{
  "norm_place": "pre",
  "rope_base": 10000.0,
  "attn_scale": 0.177,
  "init_std_qkv": 0.0904,
  "init_std_up": 0.0904,
  "init_std_down": 0.00799,
  "lr": 0.00788,
  "lr_mult_qkv": 0.7,
  "beta1": 0.95,
  "lr_head": 0.00768,
  "warmup_steps": 200,
  "decay_shape": "sqrt",
  "final_lr_fraction": 0.1,
  "batch_tokens": 16384,
  "doc_mask": false
}
Each number is 500 + 50 x the weight over its row's rms, rounded and kept within 0 to 999. Layers, rows and columns count from 0. Numbers have three digits each. The size before them is the row's rms in percent of the matrix's.

# up: layer 7 MLP up, 384x96, rms 0.259, rows 302-327, columns 0-47
# down: layer 7 MLP down (transposed), 384x96, rms 0.208, rows 302-327, columns 0-47
up302 099:456463575531418479526616567437506461511502513514474504528502466546458586467501519460505461452512485564438420427544454528524425578517504509523486
down302 107:572474455533510494501483461562537539559513549398523519484525525515515517436556559492563403423467506472621530447618458496519489462481554490466474
up303 098:547531464413537527496487508453487383459576533425505539437494592397455519473517516491450440559443484516494393470501473516458545547445547575545514
down303 091:405469490466499465464510501426541544551514451540498566513408458523516593492499471465526551577503472479463586509480440505537458491514498561472442
up304 105:576518520456477595551537512442488593567450513516538462508541585365404492530488516484537511441429530496495577572523561421481495455468413494543442
down304 105:404523481402550514509455451603483474503518620507530546474521522599538461545536512564491589422516600511639475531470535548560505552547508493458507
up305 105:580572457518567499434553465557576571511449554487484544461461503484488497530440562469508541562457507559443514450526536524386523451549523458411493
down305 103:477463530611592490506573508540570535506563444431468509548499492427465383511503538479411540574522523510509463429479471533588429479459541517522476
up306 105:519547526520553461508466542511565452498416435480525592476527522552388560557509511489391502521387467479521515529469536458425457514432514447433484
down306 094:438473508469432564574488471524507449462505501471482493522496606445454530479515481489460486575520558546534417534565491585567498455575496587434553
up307 099:535510498496540379508567571514551566493580539476478524534529470545535601466533495455499494388464480596539536438571513406576514543591526473477462
down307 098:548616391534537515435506482491508384499404455533457471565530517486526455554540430445531535527512599483531529513563496521477480623448482573440479
up308 101:492641525493500489486478532463552558369480381570557515481434516515487485481446597494531547434516498518585592481546525562471658550552475536466507
down308 107:466556526501509483511486396589521481592638458528496516484497567426524422547528462507555517506446442420527406485531453582586478512498427538539499
up309 099:475516522477516553437463547477522424502508546533579525507495428529539449516429577557448398565481475493544553501575568542562511503520516630478560
down309 094:540513497559411451485563474507471558543434453505456482543469433500513596417501492490520556425536522488559540598390389489524471413468482462449547
up310 106:533443517424609445488530512455425427474535514568587451460501489527481488505465496524529452518489529450522436530538543514501540514523518430388555
down310 098:554449488541439418559484534609449545478517482524477487528535561429449564574531512577505571448489527559506534428468423469440541557487467484471424
up311 102:483553540547508544425509525446428415442491489460557492547428477501450498564364554481497503479581551472515481527556540580512598461503506489437513
down311 093:561539540470510511536537545474531603521551479516496478467526582450553465404585479518438550531435386514436532512378571501528442377546544567461513
up312 094:448521544484453473512568545525499489557552501432540417444546482545478421524558462388478407457514430499528416492521502511412493493475491483534452
down312 091:429542414455425445443440453454444592483432438548448520542485478500487539510445530492398537520468534561432476604363419423554471434493506514502538
up313 111:552544581488522523549534517557485518412468542499448419527429521490475511497545512498561426476508600494471435515559444546489534529541452647513427
down313 110:498461493472524506464463517521471583563533506466461488485522496570531572504472493433446477572415482508426364488427473412513422517539537476452508
up314 101:462512505512522535408538500493555540498361423476637554545429566425509517569460506447483556488520476571514596559527491513458484491488570518504497
down314 110:439480481431427466498546529497427451533540564532517547434488473482483453535510570471503536465406520455489493583448515509456586542538472523502483
up315 110:480489413493483490470471498466515426405555481487485409523580506539453578496482464418494514470416464500409458602556516514458552441492373519559614
down315 115:649562389498496466467411452477524461538549479589464475448536514524462542523504448491563458471428412478437511525524423551543628535411429479468509
up316 104:462542505491545546502424453591552525426514504497530497508530564457558514492475603503505418446519435506446595561513472463479516640598561504490480
down316 101:542517448442489546459551475548444373477411602501468528548524438460329551439581482445464556563466465476549425507497591518463533503454530553519571
up317 101:496500517478494436513499536603545501456421557565478574608604488542504589467494498468564498526436454536471461557507525510452491442452429510512512
down317 097:434532507567508466480462470497520551609509461481542473411459509486474432511509517504447482428585545416485482486386525462640498428536521500527553
up318 113:528561518455533453434461486523532447542460425501510490534453461528466429460571540445521424558510415479481506547444575525557484569511448482517559
down318 105:533484533529462540465486566512624521462449550480406486437518463508440408448505474411587462531497506599458433572558492440537463480469576530543505
up319 118:552516486468528459538561414554583535486447444537513510434507537415494556460535366515491480425434498610475495506483420481401510522566421517426490
down319 114:500496505536529475534609498514505407393466450456535538511485488460531478528455447422487542493430577505552478484570555514550445637466457519383501
up320 102:487575445465449460568550522483569471514532622434466557513465585544474473514591476514484574569552428558400483454486568462471466505525525506465510
down320 112:521514544485546440401509512456370586490444579486487582520500544528555481435521514535435538546598552411449511493544545462467559467460536472458488
up321 106:502541500483526523487446535546435540547519604493529394447480535482525484427408506461500423564459522502412469560521482417583470561511491446550410
down321 113:475459525486428514470482410507517598554472501458588466547444505528512504414420423475488445495438524524383538474540460476471470601508593573579498
up322 105:501460516524510445546525560536498574483551479422518497417551466509520430523522461588508358499467486526512477545595543444448534441459462436520517
down322 108:460540490531400539527499464438414510395452507486449464492497497477511593521596552474552470454524509563505518498437419525446544580461502432467504
up323 107:536486451452525499455464514491465468594480424532529578447444440451492464504481432539500437453426518478470559445504427456472514452475465492497562
down323 101:539542580452490442503477525491495531501424556459529495482626546487471505472453433488506497563501531579570473475443457558487396528361488567480495
up324 093:466523493505484406455485470478498470436482455515570487591452460480493492502404534482461524402443478525497564521543407578425517535573481512538631
down324 091:489483522505589508590529598480569553480525489500551480399474475469506492476526489509514523527515515425474519481483559410561594522463524473478432
up325 101:435578473480531460438558405482486392547534511494526427428471537464456532452526519467585474473419615493423435479585500491460551479572515544468460
down325 103:523466491517409419469587449437540512586465431428473521565501487536523509447438510501570533447534430458503553607506501553481555550554562585555540
up326 104:498562470445515527523481525430608443450497487530568448438519484418455561462443405441494510430478494521433449496480530465480475576456426515353555
down326 111:456397513595605427452528526498413486514486593509472532566534377517518455574485526492415422565529584471484568588568439552541503449562531509548447
up327 100:414519551456486489531588504563412466438535514557507463514516529500553514561490427496606404461563541426543529531591459475496580486418501603516544
down327 101:498513456539441500395436510559568472470501469592467561546555471450477548432540541486470570554411472450534504449351462512513457536523601471530481